Each number is 200 + 20 x the weight over its row's rms, rounded and kept within 0 to 999. Layers, rows and columns count from 0. The size before them is the row's rms in percent of the matrix's.

# layer 5 MLP gate, 256x128, rms 0.294, rows 245-255, columns 0-127
100,184,208,210,211,214,206,190,174,224,198,266,175,197,191,191,206,191,165,219,219,211,219,210,145,226,205,207,195,217,203,171,218,223,211,202,200,147,194,215,231,213,199,212,170,166,184,189,189,180,201,172,235,191,196,192,170,213,183,225,203,194,178,195,163,190,198,157,164,198,211,229,213,201,222,176,185,230,192,187,230,177,191,181,185,201,206,190,172,223,179,200,207,199,214,213,188,205,191,179,205,174,190,217,196,191,218,214,180,223,188,229,187,157,198,195,196,196,196,196,203,189,207,211,205,174,186,234,245
103,216,215,215,215,201,203,174,176,187,160,218,200,193,184,216,207,211,225,224,166,211,218,246,197,163,181,188,184,189,249,211,205,196,186,232,205,232,202,201,159,183,213,181,181,210,236,204,234,198,227,195,177,214,217,196,216,185,170,179,206,202,176,197,169,224,201,217,192,193,189,225,201,183,184,200,254,165,194,185,209,204,201,223,204,207,195,173,166,199,199,185,182,206,192,195,197,186,207,206,201,176,169,173,184,208,223,190,186,213,221,242,214,206,204,196,173,199,230,217,178,235,196,214,165,223,221,217,170
097,183,182,220,183,154,212,175,207,202,185,220,224,207,200,180,219,178,188,167,194,180,172,194,190,188,188,218,182,213,242,187,180,225,218,173,181,221,217,161,204,238,194,238,220,202,203,187,192,185,189,209,232,234,205,204,219,192,204,194,228,193,181,219,171,204,210,217,198,238,214,210,200,188,229,196,212,188,223,163,226,218,209,176,192,246,170,185,214,207,189,196,211,201,194,229,199,230,238,170,227,195,217,209,231,182,194,203,195,241,192,223,185,176,208,202,178,207,198,198,214,195,166,216,213,193,219,215,240
098,179,187,189,221,223,208,246,209,191,197,217,224,180,207,234,223,202,206,215,193,162,207,217,218,207,195,200,222,200,205,207,215,198,196,177,182,183,205,196,210,184,213,177,202,240,181,197,202,180,204,198,211,186,194,224,191,199,229,188,216,220,171,232,185,200,152,170,187,229,172,182,187,213,197,196,240,192,191,217,202,228,212,216,246,167,229,181,200,158,191,164,210,195,189,211,185,164,229,192,175,188,183,168,199,206,151,204,206,209,204,194,201,188,216,180,174,181,225,198,193,225,248,195,198,170,224,208,223
096,179,155,205,203,236,208,199,208,182,155,234,223,167,213,197,214,229,192,222,186,201,236,209,199,154,173,181,210,194,204,214,209,189,199,176,189,213,206,226,203,206,210,203,212,182,183,161,205,222,208,198,224,207,217,189,186,214,176,199,232,198,168,198,201,216,221,230,166,234,198,215,170,224,224,192,189,209,205,210,209,210,198,213,199,189,207,207,186,182,173,200,235,218,215,213,207,182,230,221,199,181,188,185,173,181,180,205,195,205,198,198,201,263,209,221,187,185,145,200,206,182,192,160,183,213,187,202,160
113,186,205,212,208,197,195,170,188,182,189,193,170,183,239,198,221,215,217,194,233,173,199,176,197,207,209,194,187,227,193,198,198,181,217,198,186,186,179,204,217,222,171,183,202,160,217,191,196,212,227,198,201,203,171,219,203,187,193,187,163,213,228,226,185,198,245,187,170,172,170,208,182,216,208,217,214,208,163,216,201,193,187,207,169,198,206,213,167,185,189,197,154,180,213,191,226,238,217,172,229,195,230,214,201,185,201,217,230,175,220,188,174,230,204,234,200,215,171,205,237,185,166,217,176,198,248,192,196
100,204,194,235,188,205,185,176,211,203,176,214,191,210,183,242,200,188,215,208,183,175,226,197,198,207,173,164,210,217,176,185,222,163,201,234,201,198,188,198,216,195,189,183,174,187,201,194,176,217,208,198,212,212,246,217,224,235,198,182,200,196,231,194,220,193,187,227,218,163,213,227,205,183,197,215,176,230,164,209,211,188,181,193,173,215,251,258,209,179,194,187,208,171,214,201,158,164,210,198,212,202,183,224,223,175,160,210,219,189,195,229,177,206,221,201,218,221,190,205,205,198,207,203,218,173,188,202,227
108,181,208,197,173,242,177,234,186,197,184,203,155,199,225,169,189,212,195,225,209,210,189,215,150,215,222,230,206,207,209,187,182,194,194,202,224,200,202,202,217,188,216,206,163,187,205,219,215,185,181,198,213,211,191,202,208,219,180,210,216,202,182,244,180,222,239,204,165,166,207,203,166,223,204,217,212,196,204,230,201,203,203,216,198,167,183,207,167,181,205,182,193,191,180,201,214,195,184,219,173,207,196,168,201,192,213,207,146,178,214,258,178,191,220,180,196,165,222,206,185,234,208,195,169,210,184,189,177
100,197,210,189,204,204,164,225,217,183,171,221,223,217,211,184,201,224,201,211,197,206,181,165,157,230,210,193,196,198,202,201,195,225,226,176,174,229,172,203,220,184,196,178,209,206,240,183,200,194,235,181,191,224,198,239,192,159,203,221,196,237,175,191,223,204,200,198,214,196,188,236,187,173,181,163,226,218,211,231,202,213,217,201,223,207,223,220,188,192,201,181,243,221,186,170,178,189,226,201,212,215,234,197,200,165,223,198,174,171,179,200,217,216,219,186,202,188,195,220,207,218,206,214,186,199,171,231,161
095,220,219,178,164,208,209,191,190,176,207,218,248,194,186,188,253,219,188,216,201,222,181,198,175,214,197,175,213,196,172,191,167,195,210,203,200,203,203,212,238,245,195,177,179,210,165,194,196,186,205,157,205,200,232,225,222,181,224,205,202,194,199,167,178,198,204,190,189,225,224,195,215,220,206,161,214,206,188,232,203,217,241,171,199,184,206,226,193,217,204,159,202,230,201,195,220,227,221,171,223,189,169,207,199,188,222,180,181,194,192,218,206,201,194,184,195,212,220,188,242,169,208,199,239,193,171,191,199
103,217,226,205,168,189,170,195,179,177,238,191,224,208,224,215,172,191,233,209,190,204,197,150,200,234,199,210,228,227,178,196,213,161,228,176,205,181,223,213,194,206,170,236,186,211,183,193,214,192,200,215,199,176,185,182,205,207,215,188,180,208,247,182,212,212,209,239,202,218,188,234,220,185,188,183,210,217,199,172,178,183,202,209,203,204,187,223,215,191,202,159,190,226,204,193,140,182,184,218,196,207,228,171,203,160,223,205,229,193,227,205,186,204,234,195,202,204,177,202,191,206,169,197,224,189,190,190,187
# layer 5 MLP up, 256x128, rms 0.3, rows 245-255, columns 0-127
093,203,201,211,200,206,221,196,202,199,208,194,208,195,170,179,212,220,211,213,212,231,169,186,181,180,172,149,186,218,216,198,197,192,229,175,168,165,194,210,236,198,180,217,205,188,208,214,202,176,199,221,212,215,233,157,221,175,258,167,203,188,164,191,182,172,215,172,183,202,176,234,208,216,194,229,190,206,187,217,221,188,160,196,204,197,189,226,184,185,230,221,196,200,204,201,155,183,217,177,182,186,210,209,188,208,179,224,184,203,170,217,201,226,210,224,168,197,184,206,204,186,224,231,181,178,206,189,178
095,191,177,198,182,201,190,209,191,220,157,210,204,196,136,176,192,186,170,222,190,188,213,213,212,183,245,198,181,213,191,202,195,207,223,197,160,239,219,197,170,185,159,209,184,183,196,234,175,184,201,214,179,218,216,189,231,175,211,230,211,251,177,206,204,197,204,188,188,215,226,207,206,192,201,208,186,161,199,210,137,190,194,182,216,199,208,216,187,216,214,198,220,195,193,201,199,229,232,199,200,198,165,172,193,200,191,193,195,223,169,219,192,222,198,199,219,180,209,221,208,214,183,211,172,205,179,229,170
103,214,203,194,197,221,209,182,219,173,196,192,197,203,178,233,211,156,190,219,227,204,204,212,201,219,206,244,183,183,237,217,190,199,207,166,236,170,263,248,198,246,222,193,180,204,197,211,191,226,220,200,198,198,213,184,178,199,215,214,216,213,179,205,192,180,187,187,235,194,218,224,208,204,208,202,214,214,226,172,198,195,198,176,202,192,176,210,203,228,208,187,213,243,200,200,132,210,203,187,204,207,184,202,163,201,199,203,212,208,182,227,221,182,227,206,202,224,203,170,199,192,182,230,189,220,214,199,169
101,179,181,201,215,195,194,210,259,216,171,230,205,193,234,214,212,206,183,217,241,200,193,201,197,150,185,184,236,227,225,209,175,158,185,186,201,229,161,196,191,187,194,193,196,220,196,204,231,228,164,216,212,182,192,179,196,186,220,176,197,169,200,215,172,173,180,210,184,223,200,145,197,229,215,189,169,187,188,189,235,190,199,216,231,195,214,250,168,188,189,184,195,222,204,203,216,203,211,177,194,208,201,175,209,178,203,190,211,228,203,203,198,187,192,194,193,173,190,205,218,200,184,193,198,213,216,234,196
091,185,194,223,195,185,182,219,207,211,157,229,224,211,169,170,222,272,221,221,161,182,233,215,215,178,192,170,183,187,202,196,212,182,158,191,185,211,183,196,213,173,216,196,200,214,185,193,190,204,195,186,197,211,208,208,199,200,173,203,218,210,198,189,205,232,231,202,170,215,206,220,180,217,230,186,191,227,213,201,209,204,225,213,206,167,198,196,214,198,194,168,209,198,184,240,245,168,225,209,210,214,216,183,189,149,189,193,208,211,202,211,203,226,192,206,191,185,187,193,196,193,197,174,199,183,157,205,156
112,206,188,229,194,220,171,218,176,185,193,199,188,176,227,223,155,252,214,206,216,198,211,202,180,195,177,184,201,206,227,211,223,182,181,213,189,192,185,192,206,200,203,201,171,178,217,213,204,233,221,200,193,181,199,214,187,227,192,168,206,186,194,154,223,207,184,195,205,225,188,189,171,226,225,201,220,192,188,197,217,173,192,205,194,192,196,206,187,215,207,183,148,205,216,183,220,161,224,182,207,192,229,208,223,206,160,223,159,169,213,166,183,210,217,208,242,216,225,260,196,186,201,194,195,181,203,209,192
106,225,249,212,218,206,186,191,214,191,215,200,203,189,200,213,200,209,175,214,229,179,217,197,204,254,195,216,207,228,182,207,188,185,153,186,183,213,183,176,203,245,192,157,179,179,198,210,185,211,205,204,183,185,161,183,200,183,218,186,187,157,228,184,160,215,205,233,187,210,201,212,177,176,232,202,184,222,209,190,204,164,211,166,217,184,203,233,181,182,200,217,191,178,189,233,225,179,190,186,227,192,219,186,220,181,192,206,209,192,229,222,213,229,190,195,221,157,191,219,186,174,204,194,182,183,179,198,203
104,197,212,190,199,192,176,203,162,183,189,192,216,193,204,238,222,198,172,200,204,187,209,234,216,208,209,203,211,160,192,206,208,220,204,172,235,206,173,192,194,193,211,209,170,185,191,231,185,205,182,260,264,202,222,167,190,226,228,191,201,180,191,184,184,207,204,191,184,212,182,225,200,214,211,218,175,190,197,209,202,188,186,199,198,200,244,202,168,213,199,211,215,180,216,218,207,210,194,189,189,192,184,161,205,178,180,153,153,222,185,194,218,210,194,206,214,196,204,171,213,247,228,176,225,190,223,194,174
097,202,212,180,192,186,188,170,220,218,152,203,171,218,216,193,184,216,191,222,182,204,193,194,188,222,175,205,195,229,189,216,213,232,182,191,227,228,158,192,231,179,213,181,224,216,204,184,209,175,166,241,198,191,193,226,183,195,174,240,200,229,185,212,173,193,184,213,223,169,187,232,205,210,183,195,201,233,209,211,216,222,211,201,193,216,210,164,206,189,194,206,241,215,185,199,160,198,176,201,249,201,204,180,187,217,228,191,195,214,199,203,211,219,208,190,225,196,205,206,218,250,195,181,223,201,152,209,190
086,188,185,186,218,185,201,180,190,209,216,173,167,230,207,221,180,183,195,204,220,201,199,206,192,225,178,241,195,202,228,219,197,165,204,180,174,184,205,215,147,186,213,220,214,179,231,170,200,207,185,236,194,185,161,174,196,211,185,193,195,200,206,214,212,219,205,205,226,163,177,192,162,216,204,216,193,243,201,178,197,204,231,217,176,211,184,175,235,180,200,199,160,165,191,203,186,173,221,217,189,164,226,223,178,182,172,196,215,192,206,192,223,195,225,177,197,214,190,195,189,225,155,227,188,204,214,200,198
120,229,199,196,231,230,239,205,213,209,188,220,180,212,178,186,203,207,163,172,204,191,184,222,206,183,192,239,175,194,226,205,203,238,196,222,191,221,184,226,217,184,194,178,245,182,241,213,192,210,203,208,203,216,210,178,193,194,167,210,219,178,213,214,193,221,204,189,197,227,208,192,189,181,175,199,180,195,229,212,215,226,189,184,212,175,234,205,179,171,214,185,170,207,228,214,226,173,164,171,191,183,194,247,204,212,193,186,198,251,195,200,233,170,193,221,208,179,210,185,194,166,199,229,204,171,203,204,193
# layer 5 MLP down (transposed), 256x128, rms 0.21, rows 245-255, columns 0-127
113,186,190,208,192,215,201,191,223,182,172,217,203,215,228,223,170,186,178,193,192,209,227,181,246,184,188,238,192,204,191,222,201,189,192,178,211,230,222,210,162,184,227,216,215,195,192,168,192,174,193,202,195,193,217,220,218,172,189,207,207,195,167,192,217,194,205,218,190,147,201,189,186,164,199,172,214,217,189,206,183,219,226,198,183,222,175,213,215,179,163,166,183,167,191,225,237,208,189,196,158,202,189,219,199,217,199,203,197,177,201,182,222,195,178,220,182,236,206,195,233,224,158,198,220,207,163,215,227
099,228,209,216,176,236,180,185,195,206,226,190,222,185,242,186,201,215,190,177,229,220,178,181,228,232,208,198,200,200,200,199,207,207,209,212,176,191,208,210,237,224,212,176,201,201,215,175,216,233,200,181,236,183,179,197,164,206,175,203,218,216,209,184,200,216,204,230,160,202,204,186,169,165,201,193,167,197,206,188,221,182,225,222,177,221,165,206,209,193,200,214,248,171,176,165,206,190,212,198,154,201,206,189,209,181,200,192,190,173,188,170,213,177,229,214,218,237,192,204,214,193,167,209,232,211,218,224,183
089,171,177,207,196,173,185,170,218,204,202,194,185,206,189,206,188,190,208,179,223,175,174,186,204,202,150,199,184,234,210,209,210,211,207,196,187,198,158,196,208,222,205,193,193,193,230,180,211,190,172,172,208,192,191,171,191,212,199,190,183,204,165,193,176,220,222,190,184,217,196,212,150,210,211,198,225,215,253,193,218,206,229,207,171,185,171,193,170,230,217,195,222,218,202,185,203,193,180,171,202,194,206,175,191,183,204,214,180,227,231,146,216,159,151,222,212,165,203,199,191,214,189,232,205,186,183,192,216
099,185,200,162,195,210,221,239,268,181,198,190,244,214,167,214,226,222,207,228,228,175,220,211,216,186,164,190,223,228,171,208,180,197,228,177,205,238,189,198,195,193,197,212,195,186,181,165,193,178,190,194,196,192,195,222,209,193,198,207,226,161,217,204,206,234,179,191,183,196,188,182,212,182,191,172,190,203,225,200,187,210,212,206,174,207,193,175,191,229,234,211,210,162,188,212,188,187,213,224,159,211,193,226,178,200,214,171,206,192,173,219,211,201,222,215,202,180,188,223,200,173,196,168,187,196,226,218,193
097,219,213,192,192,197,223,195,171,216,235,195,189,175,184,217,233,222,199,164,223,195,199,219,222,167,229,174,216,217,214,201,202,199,187,171,210,236,217,167,210,203,183,196,168,192,198,203,206,183,173,189,187,220,180,187,199,184,148,224,184,196,214,205,189,168,215,237,217,180,218,206,221,152,204,167,175,200,189,201,186,232,221,188,190,220,174,209,176,220,195,195,200,208,213,165,194,189,161,199,180,198,194,166,168,203,217,194,194,187,177,228,217,199,207,231,224,191,204,172,184,162,219,190,242,201,199,210,181
100,206,235,204,204,199,222,196,179,186,191,177,161,204,237,162,180,190,201,207,202,200,169,200,205,209,180,183,188,213,208,172,191,181,207,164,219,212,203,176,193,207,202,226,195,201,198,198,232,212,245,147,203,192,197,174,208,205,193,190,196,193,231,211,193,253,209,211,165,218,203,192,200,178,207,213,184,206,197,185,226,181,182,170,186,183,193,193,203,208,218,226,173,171,167,169,216,253,199,193,208,194,231,194,194,184,185,212,195,171,204,186,215,233,225,223,197,204,226,211,207,159,178,238,225,215,216,172,214
097,212,222,194,215,201,167,180,195,210,184,214,140,175,172,223,193,206,236,179,211,211,186,219,217,211,202,216,219,204,217,211,221,193,241,214,238,192,198,178,199,177,176,205,201,192,222,203,226,210,202,212,206,180,206,200,214,223,170,183,191,211,213,176,200,187,218,183,171,180,166,209,222,180,233,173,226,228,217,235,199,217,206,218,201,216,216,236,180,170,199,148,178,186,186,186,165,180,205,213,209,209,227,196,207,211,256,218,192,190,213,222,195,186,164,183,194,212,192,187,193,183,186,201,215,234,191,209,217
099,215,176,175,183,179,175,209,200,183,186,213,248,208,190,194,195,234,217,224,218,200,200,202,198,209,188,206,201,197,197,165,210,197,254,196,151,235,198,194,198,188,236,231,180,170,188,207,207,190,204,246,211,205,191,184,243,238,212,230,191,175,171,187,221,159,183,228,189,197,175,198,181,205,199,197,194,176,182,181,192,213,194,197,163,217,176,208,219,199,182,189,197,235,180,221,213,188,199,210,207,185,158,202,199,171,225,197,191,191,214,177,170,181,184,202,169,198,189,178,184,205,185,192,177,191,177,201,235
105,194,222,178,180,212,206,221,202,238,240,172,192,224,192,229,189,204,176,211,202,213,212,183,202,208,172,193,189,200,216,215,212,234,181,179,190,195,190,157,213,256,200,175,200,183,193,188,211,191,195,165,191,209,202,207,209,208,186,212,199,203,194,247,223,197,167,153,163,228,150,172,186,228,217,228,210,184,186,199,203,199,224,228,215,196,224,215,217,203,225,197,182,209,209,208,220,203,212,205,176,211,183,204,209,171,204,206,213,210,205,227,243,230,200,184,220,182,232,206,184,199,212,205,170,173,181,211,166
136,206,190,193,218,194,240,218,224,197,156,214,194,204,183,186,212,190,209,206,199,197,195,206,192,191,249,171,241,218,196,179,219,197,213,174,204,217,186,196,154,224,211,199,223,190,190,239,200,180,201,190,197,234,195,239,176,200,194,183,199,185,198,163,189,251,173,214,204,181,182,220,223,176,217,183,177,193,212,221,240,171,195,232,218,193,210,196,204,191,208,199,199,181,219,191,173,186,210,191,205,215,206,189,228,219,223,208,219,237,196,182,189,228,201,185,216,176,193,208,201,224,242,170,188,176,228,189,159
106,188,208,202,183,199,175,200,190,168,237,189,219,197,218,193,169,180,245,187,199,177,217,144,191,215,209,197,217,247,196,197,216,184,179,186,207,187,211,215,211,182,180,214,174,189,184,178,192,172,188,191,201,155,220,208,185,193,235,180,179,261,199,182,205,186,205,207,205,184,196,210,215,210,169,159,215,183,202,165,171,189,226,194,199,214,169,213,207,235,205,231,182,205,177,184,178,215,231,209,211,214,197,179,205,188,206,212,198,181,218,206,163,198,212,203,193,212,202,189,166,224,172,184,209,171,196,184,172